Weights of a small transformer language model.
Size: 8 layers, MLP 320 GeGLU, 1.78M parameters.
Architecture: LayerNorm before each block, rotary positions, tied embeddings, capped logits.
Training: a variant of Muon for these matrices, 126M tokens, 7660 steps.
Each number is 500 + 50 x the weight over its row's rms, rounded and kept within 0 to 999. Layers, rows and columns count from 0. Numbers have three digits each. The size before them is the row's rms in percent of the matrix's.

# up: layer 3 MLP up, 320x128, rms 0.143, rows 292-319, columns 0-127
# down: layer 3 MLP down (transposed), 320x128, rms 0.0531, rows 292-319, columns 0-127
# gate: layer 3 MLP gate, 320x128, rms 0.146, rows 293-319, columns 0-127
up292 112:493477540427470483503461536423506464519462622515597579510538462502393508545511538469547504423562476521532567552457561532463541498546537482466611504541509464501446443545590460496565549453408553572464538425405454520498565485475535537484513429535497533488507426444447509424476453427490558468549468598503587519529533539507466480567565481486472493576490528483541380530390494568474503457398
down292 100:478535442588499556483466472528476521409479357567563485524480450578595464448506522518465507459563550470470467469549514472452502442471463490579455536382433518540476480371424534514567512579551490462544503564474512546473437511460483472557467512437525547466439592515452508549474566535486490511540563444499382457506502488527576557420464466559482576460501484469573550465622518443577541531518
gate293 097:418560429494504531467584468401535491516561416457456497510480514532473507487601519515510552395501622446573568524511508449549450508453510564520471504482507555497504555423452520562584490506531560544396520480578381547437472428490458610553517383515504540610435553551467482496455483529511452514405457533446578496524528515439430581486472566539483508470473492523524492450515502505548457469559
up293 088:527420549568420633525432573480438428500481505548549457561539438496432458543522493496547506536493412472524439513421449476439491545584479443434500557519456421517541460540518486544448576530468540569591528560524491503471516518520563390532513548514413517524499443508542473502513525498426571501623522404523457507428480433506541430535451478438519477605515450552539459588537470515513544465415
down293 101:486485434490627538507458524473533546441505580536481483487495510512481554457560464438486481552468427581502443437622545496491457491526560537446549444414442536607526554513492478530581484603518447593501472450481512534556481521500464563448481444428538515409526401459438452438457474498516471454454580532485551465433464580542496528478609469582439465538439525520549542467584491509455428430557
gate294 100:519489482467514413576513470441467572561486517544403573486482503525464379406473512587524611487404499508504461549448549520525409547483553489504479455433471511535534533500526520500454455588438572460581610529528465509448559493446504474540486471519461499534431506449575441521564615547558491510475479378541433592474526572524481451473501480471462533506460475387563470465461418559546497479498
up294 097:506462463587465442561503534477480446408486447488520500519477521375475528608518483423483472518507492473534590506472453566499505503447503462472588538518544510479472483516464380429576540518466454507470537541470563653489486502413539473570538470459488527537518457468593421480509421440440530532450434611493524429448540479519486616465559474479492399513493580540488589526427493540504577461516
down294 101:567530458452503584481487514471460574435522435477408504578449537506471588418475523571536500501455514416448540538534441404492511442430437503424428466519510555557384452429519561511480533592433479457518519450531415468505592587493500470552531420452509577500523548548548499483511538473486524513547514456514431545440597432477462597485493628537525510467517491440486461477549519507605482551512
gate295 099:549618509499524475541503489451520501456535488471517531460599476509496618503519519447512511475487482534473499459448564427518395452453477547570438562496455524492416507402455487492445545538449500492491553556484400519541545466488426503494601437528588493463434484471553465531500449512399587433493488600536569539516443482568471621473514453456582478474428496493450556614439570438556524524463
up295 097:437476514555454513517455452513465520497431372456449452533478519478543509441570507581470480545472567634434420491428478523490496456512536503514517447467496507493533542495509541516551561403501399499537446471524366442533501550434440540421480523548523473473473545473514612409502460506558400514595543573508447445552525489588541565482481512420527510610520501541481559563500569525480547549553
down295 099:469444532528442498489527483515487543519510413431540514537478479464470510472502526550611504521488431387467523583516507595530509494534562520544492448548521468553493468531549593454505470516510487538465508445472429501426492542467497487463446508454427412553481471607604428549505554520604548486484465330491467540580496592497541419526377419566514541501511448560539561413553470487479489451474
gate296 100:500626470458438570506455369422415532447415560478460551436496461504644493478496476474502451542473484495399509441430568514564511450525570569454415448418551576557564534400488477538489432450456514502507531509486471565457508516536504492437509456465538461557573482500468529542470478489493476465488491513550587552527513538494461459468518553552392548585519580530583532550520493519456538501570
up296 095:540532405508523497524413447425549417568436537540455529470559542409495422541520582536481516579466503562498512436539426425507548500617544489537460477492528429478472586533533575419428444468431486539572512536527405479536523533529570430524523448523548569455520464534397518538462494448462559446501528599488550590484452428420522476504476518509480499432427511522516536499423517489427586508456
down296 097:485454493549481485533499576501514535527516458407591430580528465510420568539517481510536478481489482527509538525469539520453516513406449461446541541423503471419461489505528573554525556531609527437496483406509584486512427391457589541504425492465473490531404456452487503420459474568563541516556527432448419494582518520547505515499524489453521548590541525538387476548530475530602397444600
gate297 107:514523553505533494464566449459537489404477522460435457508465536562436447515450427447556505490396535475457561551557487558536513485474440497502559562420556391565517511559400467504553509486552457527500503530480530653501513483491404477501449523520536460550558483553543522453492540558479545570571449521532589575498570553502446447424474480404469436580414472523452594505489447527582423515526
up297 102:439553376551427466450510434527464486491525549416470501610577532568467448504460532534492463550448619499529456424534583515494471599498534479490498516546658503517520487484535575480573545480561518479501465555554480528592570473461565444427478488493530555523527478471605484426491495427421480486587413460438538545475500523498525495433472476479471477541472458533534508446447467485580452554586
down297 112:515506488514522464491435532529422572512435465553513463516470474530552556545569545512319459477561469441426493503473586486410554516476544514507564490626456443502467490499546561561484484513491542469426507589449490407448476451467538450458524456463457597439507491543485508549489482526534491478463468418436521481540425487561475592602513500630595493461547500495525456463533550433489475578428
gate298 100:508473488470498542415443641505558529484488523421474481514506474450487596464463493539513446584507408536440473578574549462536460467497578482587481511503547523393526524514522488454500446450533421409456622535529457544475453432411398447470509472416489371496525537475437514524510448505507540536546463530454562461478499550452467463464531570595512395537391539484485480536543505456520511490525
up298 091:486536458573481500419590496527576470474433487404512416446547408433404420553474532467487597516505529514536478435547422539586446476482480556574505457514454478564450556470513526476450588511544430485509489495539518503465509508550508508510447503482451443477507474519416510401486578526520446483465449404527457493542543444538514626424619489525517614499542432473529477468448498620519475504468
down298 084:428498522418443574555530519444439483540512484555472510519484546542512390515489483482509468502442535454521547429526520514497584561527447565470541508503522490526549493392498513553589506506526613433494424444478498321505517551562627495548526440551579555471493430450478529453525559444557468481435464545513429563488529487383470538525484408414459486540542440534516496445552504514548458553468
gate299 088:423481504548583535467500480498548556461606480508573492495582529433554536542531570569472504550442446400452557502511505538459500535535548487501411482461552524507585469527490474604445487523477584444421517537560444543499386503506500524476402458463552505466524526553557537409495503411451467509497469536523465462536520447588539495617431388471587476492461529597564492474505566516518564470578
up299 074:461500557583622507447494428481539517490549486529581478451555546439537523580518571596434519579499467414499578481470498557453501505493509505521429513509508536493574533502466467595455472511491570488462503482578445515469418534489551476447373458464552538483501491532595514435465503450452482507494516547550476442598460416540553497581419410428631471478458534579519480456559516526523553453566
down299 089:599568449469472464571392499550481610555439484562496429493438495556543502513444411522457544497492482518552499435513485390497527493460534568523569537544404485531457436486549518439531530509423485578538470447462559384515529527444506465465485543483463439450468475404521525574499487495528538511484582499511550551478506519471425506432625632441540545497459492482450514520554448503561508588420
gate300 101:465498477562613436468535447544485471486431461466412469553509569531506548544576473495422410575512487517550567505574472483475502464577468563402440534497588522599451515511574476494502461512500557524482523410516494597405464492538475511489429482556479564547503530507553509534412460442503430527521450498468358468471529450453457552466453456444615434461546517539487575538434458484493529558576
up300 107:459416561475562418429539514508500541421549503563484513490469506611469410372612470492496489532484509514499402532509534483458536488551535483511446503552490504516359516574423533500458501445522532416532507529537516467550538473455534568548443456490484537555530513551478611405493451385547479507500434463538548612445425560568457553491506527407424454478489541500436545526519520496438489468512
down300 102:559579431523449468531537463467457555554484492474490514571555543514527587595472585546499531501508434477472450487454499436545476583454474473422471388547490504509496463490535412494493574492457444491477522435525520499475475526548458543411484494570568485478540523547538534573466546566474505559504491588477421405564563458532490342521469467450547518546521596430432509497340464511469561477530
gate301 104:585503447513460421552500560489492539374499494514413499468510418515560499450504477480504585412432502416478516497525485426497524581536493529538592464522497523568479423540571440574567580434541417437443495401508487510598509486510479482536497568498578478432479426506516493448622525489494532500569490490563435541462553483467499585490446558494510581446402401520550557486498451488503495534571
up301 108:567445475501593442453459521521463492538380451540552482450497512505481498430611484436462490556508484515495485571482448504502552486528421498595491519517534460508508505536578491510455523479491510429590492469563400494548507453462508503368440540521482491582501624626486497445401461463514527505537565561479500547522491447499491639476529530515621489519506482576372480492464502536520498534419
down301 102:456564620457440503465523532490471459460534508530487563535461504480582474562518513482475510476537497505487441447455519491552498612504516523445394471512478533441545484551546494495539481512552502487466522474476552561446496506541453543616509536498476494503528412357465479524512529513466405496508358512560612425523490507583506399480483417549476485457564560464560446533683483481445491448515
gate302 103:609410497502472561492433497504467494486480501565570481535497488508559490517534463530532614471450427470537564448484552554533497524504467536576505423479564510479606461463542463597527497532477536602491392510527493584464431484558547477504512542486521517434414520595541444567527439504374523427468535488458581512568555508388502441460533493363485466500536514464504493396456470479496498467566
up302 108:560535529552457550488519501426463530518482485476564494403527517510518466496501536518495524430444549468558605473576574576602505502449557589526481442408434462462486447510492501487596413481504534556462521513452487499466475451469539543582490569383562562570475467541557441441497468550439471460456537495434472491617495412544512421583501553512524569533401563466524487445516495503479609425528
down302 103:507447565514540482491607554586425522443475484503452475495533550423506527486440558451461479503546421556406487619526521538484545551512550424490554478547382446515503529502461457518383542421551473546522465548391513402560434445516539510583541571482464510447542550553488546556448413531545515515512469479571561489547554527499494536532525473579478560423472482495372471462499548458480473459446
gate303 110:481561505445550474530520610499523503488510387456566525383488535434445514478552435420474567443545540431482487586471527492562518546491580604536503399513534523473515507492567384490471521533480526509523543525464491541517429473574524481517507444508447536494491583521550471433445489546425405557435400472551553600443577474514472467439427518505481469446513472504453569442405545586527501532460
up303 105:505497453465405542438489473431561543513449573519491426508495553503433439536538475500580482489499546510479576483564526501560518613554508455477441501488580426395510439484576592496479476460469479435387512458487499516506534578553443509455521576563523483499436497571422516463493482491523510446429519510488422539319566453494520525611548491523518569565532436528492465454494573456514447521428
down303 105:531476537548510491582528567445460471419550503479527472490426478462456555471591512432472615469455530526531449497480483476469564485492536528542465470506539496512415465601520554427497451513427522505573614589448490531417554478447401511596563403459545554596486500510556415448600458556466449525508385486454565574466494536460489455460506455533514503458482511530529464433479585573478447510469
gate304 080:523459559481427541555567434500469496468428520478475458513602509518514458478409631461523434497468512497393606411504500502509439439568497481486475515475484448498495466443572509471488521470481573442555470518537419551498558494519545494493447529550533542533523490384427509416444549443531544503511447489477405416415505403581565551550654545485429560431505554453492526533521474498490486489482
up304 103:467566482459578574518480430435479486510577467431527534469521609513531408512557425536582454559532467555553445459527502400510514440469450483571525519395495502493454564490421481428547473572483469486461493514517461517426436437559468413500552521459460584560536529609455434530555468619540426486385496513507565526510505492472531496465480537582531455520530576501519553500559463420517499423531
down304 091:525465520461466554519539539525577539438459520551397409523504461552503524525462541494434512439523562475511570470494510521468464550559583479488438494526549435510500427519523526511477576477476552478516513396473530497620567544470545501467447365495541431421496458412441590474489537357484597509557503548508477505473493460557493540558513515377517558520543484515482476471415467593406473577548
gate305 112:461489532431481449527520533577468484527617500537512601522520561526422468517537482576441566479554406447484590582427575507500546502515461531530488512490530555374476511475495456573552510529526493438410433520405522411428506447515539489500490453583506502497516460576508575606506525501459513422475550477419525486566556448448455488461570470425412513509418448558534496486444458447525467412477
up305 112:595491452494559456564410504486460432375439449474481559466513466469547580535607461531463503489529472572470418532569468546557498446523498490484534569515495560505515497505455433521589538535440471548477468545392489531465462488531441502476479537400531455415476545577512545489421484446502515437497502574535663443519508481445494391428523480494487530470508520467581440551529581448575530504442
down305 103:463539535513492438484473440475586504592497600473587480488571561504498491566426491594494469532516502465572480460439485437533465550453417476521504482413454509375460503465571515539553502555566433433524457499559513471581439494503560445513531418573509556502460515539406571523484570476493543548535466466468414546517532459509527500502441531471447468500420461601437559571385426453526509494594
gate306 097:475456458526537473454510445498551518428597487452602566489471511513483555529545490563526539594569579507430566481519507478465435554462429581569520544477516581399447454457465428566527483492499501500549488571508443511458482484549546422467605406494438456458522533484541474468491492477533447476454420439588497553541482506569476527560577411533556546459456417467512445484436482483373423569508
up306 095:509524455566521426503603560564562590471438556601416458424475457458533525525401478526467593452496399515402516563488461453470518517585520494512467522507519489490457554495528463478487528417545556453509508363539548483553558468503467555562472413539463526495506418578463425491530446507544555478589553450521457501489455491482478553562454390445472535514499457461527566490561439528497443440431
down306 098:501465444535525550481518539447423496508537555512445484482580553507533578456484522467445469525481531542521560453472485499564541421509470437456485515445541565530511590441577431471504477494455569451573507552496568605478497447494472539457445514381444498478591454572539490528506475528526555558432552483470462439424525518428581478508387544503505493347453582468418483505469480520623596500543
gate307 094:616492520506510493582506554447467466472516417470582491475466390455540598438541508530478536524441509450542542513621549453472498469510532457516481504516577499411573528530423576512539539476481494496506490429590514506517378487515382542427546453514469552509491436531522504512474578511484534616570538518461527475368511534527535413514572436555537529488434518550537529464495451455499396503436
up307 087:524419460428547524400444528458527566547453551567481462528514551537441490497419426510438508511507457515492509495433393546534560412483517461434489508461366533537428451461499452528439517530565487538443589498425554565596551533577551482605510566478577456426485504543439539516438454468530495412418462510515472529600532508497542623507511504470474449567567486466450502510490509521518568475520
down307 094:458500474526564529535414545486478464496537448473419486412467454496525534531564501504481520554467518495538547539554510500488463517407446496493434660500578468512543511486570561554555410510501509519460438547425535465530546530518442458467490417457392566521482493567455538460480534546525408510489484501529432576299568537455507531569478450565582533508532467527508500568422503469541422547472
gate308 107:483440569407562502473485457571491550501497496499496557515447562408484558526434461571523400509533512445552563501430479521481478508454532514484419472476479506491505481513437506565463552443465533524421510563432564543462447400569438539433476479487582511529515426584488492560539592503466548613483506485546508511452510585461481446621632503462513517468449446545539596409476496506513397537454
up308 106:589551471487413552495515489483530567500428446515529535468483481567465496485479497540480589516536464546400474506597497406557470481438482497488476518566435516528548600437445557580498450539516456468500533429608490420551550497471502544422578516500472478454494495524434431519556547514514542535516540531491533462550395566478392506501535450454539517514533444424567411501496374499518648500442
down308 108:524512463560536456417478441497421429523594478497549517493497479445539486434566570539560415520460511545440573477549501423528458512548445475510523519496444496488502434466484546553517561501440519555460581486527504535558490387445460522589478495426422503496456578428538538538471379489527458487468580638531411501531519420430513493566489581623488490527451573535558516505522394508467494498483
gate309 104:513511541397473391497512447519541605595468563450485481465485498479577395464462521429478546424404529464439499535513546442625519463516557548517454502518526476494506355482417496579501418412485533477420454454504467512540558585526550486530499553485465558487503523590511473460551545512511585575497404522541521527473472542470483480458498511556396558469458487564498568571523537522455448505531
up309 105:547531605384490515519440428521437533602484543470512476597565494530536504472502559514584566518563526455427547506516557530494496422479507425559411526468575533476453509527445467547522419419487514436505508509407580403524536572444486479477526506538518479476550488476453485578605529534510482536515396516492473520634445465564509456504531423482528513484462462491505548629476531535597447482491
down309 101:522545616491470473541525498471507538560459490458533528578562506541392516548481431534506516438487491518494508381495461550487527391473404546469491554470436407483523552499515407502526468469546470487397428517532411482568485636574501490490484433480580451519577493551418467484471510536587513562555463594546541599520502562474535408517461472457528492390455501528448499554496541545522461504476
gate310 114:495392486425498580529492480475586559407524354494457583600395562499394492527516443535578488547516471406488531521532491584521607461435425475531512577474429545527474521507604469550532574431583507532521538526530500541509476452502453528425365534456465604483561495461475518536486517543513448483486471457448459524452540511536518528485484459460488527522498471501482483498548422477467469526438
up310 121:606487488462533557582446554464431511526508530536527593542485486514553459430513543543430499375449574450483571510485570542471551491461498419544575456574540454570531524542487517571537514473517482593443530500470542503571567613486497545463492507471449489564513537504440451493462550423409465482488504480548536441527417479416565544481447553451434439418415510595434567464538552473481531434494
down310 105:437521528492477521458541517595498590493568502395464424495419499481468462479459472495491477508537517535341556448522496423563584499636454570495501525477548481538437532615452617522493497443492576467558525563453506479478452362543501526514496512525392565474501568460505473577450527538578447531525553495429490469478549435498447562559456507495460499565477521523539462457511461464475534438475
gate311 094:503555506592488576492534484500572435462478550534577472448409590464512598497491404581537565530532514398500540456448539552503548429564534462495492555417525519595534519509382466471518460398513382507593491550464506534482410426507527494513465545505506498501512497579425488570422565467437464472471452571509489521482451467490529437465459475561581520561433521475456553572503486532501452547436
up311 100:481523577457443487516516575448472591553488544435595491512452523496357476475542527444519534427472419510538437481510432533478514590476448418413510435541437559497473441529570577560490600538471527451440576449462429416488564488419412527471534512512540518548474516432523441446505414524585537466503551487498534483487498522536526511441563401520520570411529497478518480518567461489503603532468
down311 098:452460490413509531447467443447549461471442473504460492494485405526564464581515514549491484590505506570568475477529419552443492493490545495591506466496582402499547519501572452467515538494557482602503427505427499559558391544428589560440410501514503589406509551558510463545519543498424485487505512511468468445482373531475419508580525524489588491563481417515497577503481530565474427502576
gate312 100:530513545551482420562531541490537516503503511476485443441527530422432554486505410484490474626540533542503492519561521460388519474470556515462469497529398488434469544445568482477497409500515524543629575486532475472649491486565419431449478474573526525521488493552408466513476532384470523483490491517620441536455507591509537400492506495447471511446529434540514494502564483575504411479428
up312 099:455577468442573493428572420441476478445517452474549540530480551532545501543621505471393436487428491508538540564521532511461494541550505565440513418454456456407435504557520412471478606518390520480443469422474540466540504473517549478510507496409448487530452573430583461566522490529521548477477498479629465521556547520601561445487456470498530482557521500529439606497499484434461519558557
down312 102:526457577508453520504461423548462482612557523515524534436480393457461457486465471536557584404519474461429436528457552577545460486473454541535477516557603465473477345589523544541550484546516417497481512523479491498498512568541528425449491433586516519575451532562597567420475498515468464498460520481466495446534551623389504403564436499516543509468482534516522481469503536500451538511433
gate313 070:546562515484462504451512539534469517488503442578511529582496519614551440569415551560467492631491441504505487511559488498538515475550530471469476466479450476419333497426576563518450511564510520458526562538462490413510624541444533457527458543503507451526466527477397531549389484499537460508553443523510531493573505451573595580462568477454460440448471611489483523544488481507485424486508
up313 074:434410517507567530560494434502536531517572616516567474534473520512471557488509463454455430548433602524485563451585530499523537481495482499434560373456531520541516430517511450440462550514508570530509474565463411453440504464494530480520527453588531560601515466531562465497466428530470372560554564466478582498535601505463462502553486448460447479451475468513500482504481490455620372456482
down313 078:613561499413494518490530553405517518543561555598451480505424497450489443522418536497518505512445430535510413463493440419525456494557514574496416533523474464479406479466563533459528483517473474565504521548604439549534505494546505443569516460530460441543506477415507501525570501493518512512467402529423451574529578421535476556409491617530482549596428507475414555481504566469435534474561
gate314 100:499600571455520559575498509519495507523457485518456541429459541483449428579427525584587514458584406563522494449472452464563462485592567501464444523510492502499484565404558513541503473491567485466524472458374429517397522489518583500425497450530500500420541553447551522522561418565484451473576416448487542498487493526427538393517498498449577495450601469497580458483441545539493484537528
up314 097:464614593490476443562532592546480491513520450504430538536491485457385559450508562564580570550536455445512514523481427577512454529494495356478502579516463438569443540487592432440491535525469536482480471413514557524467448523577458483414486566563549512506534530464469538561443467556537519477616480482448526538460540406492498428515499514439547495601549502455503437490472583499499445544486
down314 094:525542546547582441525480394604524510440447467398517517507449590509485570501536488456514452430438490515511497506449622446492592410455485504483483524495470536553587534483516485522463412560469417450439465515479491532475463472480572478518514521542520444471474486567496471574462503497527495582480516388609490436529401509562487503538562525515557640492437553471456509523390451586537512531475
gate315 115:443424610483509501499582542460451588489453450476497598540520556437597454454506592458405604522525477445593479497428467553486498473505531507468442495516527549527521560415459539514511511379497493529499463465515547430525467547517528468448455484609465455507550513529494441495574603457442518511521552635572501374404477498540458469413527502451524504459452504442504514516489484530538496556520
up315 107:448481458541480490444528521521476509450529536459586553561442446578546448476503422578580533503587585568517431487458396495577447493519513499444504460543426459461497438460448499490496552548482430509561507602550518538507522471455564444504458524446520530540492514476494485559531541604510555428517573480475424501503495514499447445466581384512503494591458507542557367477462409605592476449513
down315 108:511466516422536511503577499496523474530471545496582448493530439478451541582510457547450426501494514601356583515433533466437523465550444449522537507450583498541529559498430438528497444503504570553508571428437533553516500501573439473628518543543451509580555472516425576535513450456492458469480479530521520604403546516415475433446441494469522521509522426432443584490474510510507592494412
gate316 091:537579447453486512531472417491478427528442515397440428548546470464419472518537522479511423519492583565435492380495456523467442452539467507517450546460556427585556529555474461462546430379563446485496510443468485415539618539472544508561546622477548611553489580446438480510537503460477542552523535500532394512496483494527555473464470531487482515540583479565450567458511497452491539513537
up316 106:482514528515497524435536498532569509570512474477471438566491557488542506455587501513475479479354467454513439459500528440483498485562556439529537525499502541493534564600448473509558377475542450590400484412391483542507512512437556509517552619442482463532402518475439428524544462469550489534544442536469509456512440476531610577477513581491415468492512580451416564475574479423517523496463
down316 097:482456465497512492531502515463531484438495517509544568411462463586477518576419489562584493522598469599470484547440470547502539467468479537460422447537448408457463545484485444406499639520470583472524523599550513496502488428528525472463478375554498479483599515533551505483471492515452479423440562562472531534454522494518456440581431412385564542508471471512559509571480523610514493464541
gate317 117:488504488485480431486582522557475468602491504477477441543473495490456530537455528513483505447442544519477425413558497476458524578531536481446515505430467532528553456383568513389501499561457472559575492503443436474527496491558427542452522525459497493346531565534540593556551518533478479383489462440546545503486454479394501512531427484533426475474570579470577398558570501454469580578527
up317 108:472528465496458444398546517451494531570475424547563450460520474497514557469496510400526567525543505506496496413440478548501521622482546565547514450600491557492589570478462468543547623469420468489429460576481481469491608579483457500458521494452395525507505504523465479551552477535485474463471528566427493517571446628492564459532541524518517427451491597538543404542445483495468460575550
down317 105:503430507503490477455573450579542454573587525483491521582541482443520526512464514482537395459481546518460538484528477380512397427470542528507542541460592530519414459442495578490452413500454550529407608486476524444465435459527530591544404482484478526513558545553609616517475492552485498466508498457438508440506536440460435453530500582537491442548489519527563609453491483475417546508477
gate318 091:333549526467496631449416407531444575525563434484473330495506543506452436558534552471508517461513426513547478529535524511574497485519501630484539514475515418460492462553481445446536455482489445413447508521505532530434547447483487529561543507467494451498489430532537498627532475487486535569475436538505518494518497573539485545461503587535407520496594479515395509492521517498464515509516
up318 091:383568540469490518421447427429453558541493564544462353478603534482467524512533493535442534508475480533502400550551555438529473496576494545438524568451467530535485577538493399507457469501392402474433446500497472570480516480462468415487530490481528438532485574529427461515513496473489535480486558551466564531510478572486500521450479546520541522522620549580479518444546570400547528556582
down318 094:654411534546434488608538583527486529473471549490472574451580463579477569531468455546471540510484489488456539504490427451453580530520394522416498487464585479447485417550466458492472442520552454464517527560421527542544481543523595495476480489513517558504486521487477543484428462424523459458537552463512470655558449543369473452516499520507576510557472522428418471460450481509558492480493
gate319 105:511527543506519604551610491515550475534468557488495471565430543489585512519424454443516450463481447543477453528468484461459524506483544469481508401507464515508502571472412494488591575546508497466529550442416471463506561509533457612479530502517571477466545580462377563546523515408464588497612596497502470411439468506521433464516513495443588517459492455474545514544620424481494427581514
up319 099:497632478456467607560568476422479462398501586505528458518559511481457505553540491530460542465478459520479448549552436480462539444466673466508446458545562464451546508551441518508521573509431429438473509503480478483540541517500411499551466484542590506535432468505409442523529445498484561467527598458483460483494454548523491506519557512455596527506497374570573495559504461547409513443551
down319 102:569545568527534539576510470501602526465536494527533487444541467543428425500460454400487509550490576475589572525533516536461508504586394581452506582553474586488499543489448491453539436453501485539493517585547452519430450538522540441413460502528437519524505542466617528489456491425532420442351492423446491484549498544380519529472562438472496472495496536537530431522399503511466529495473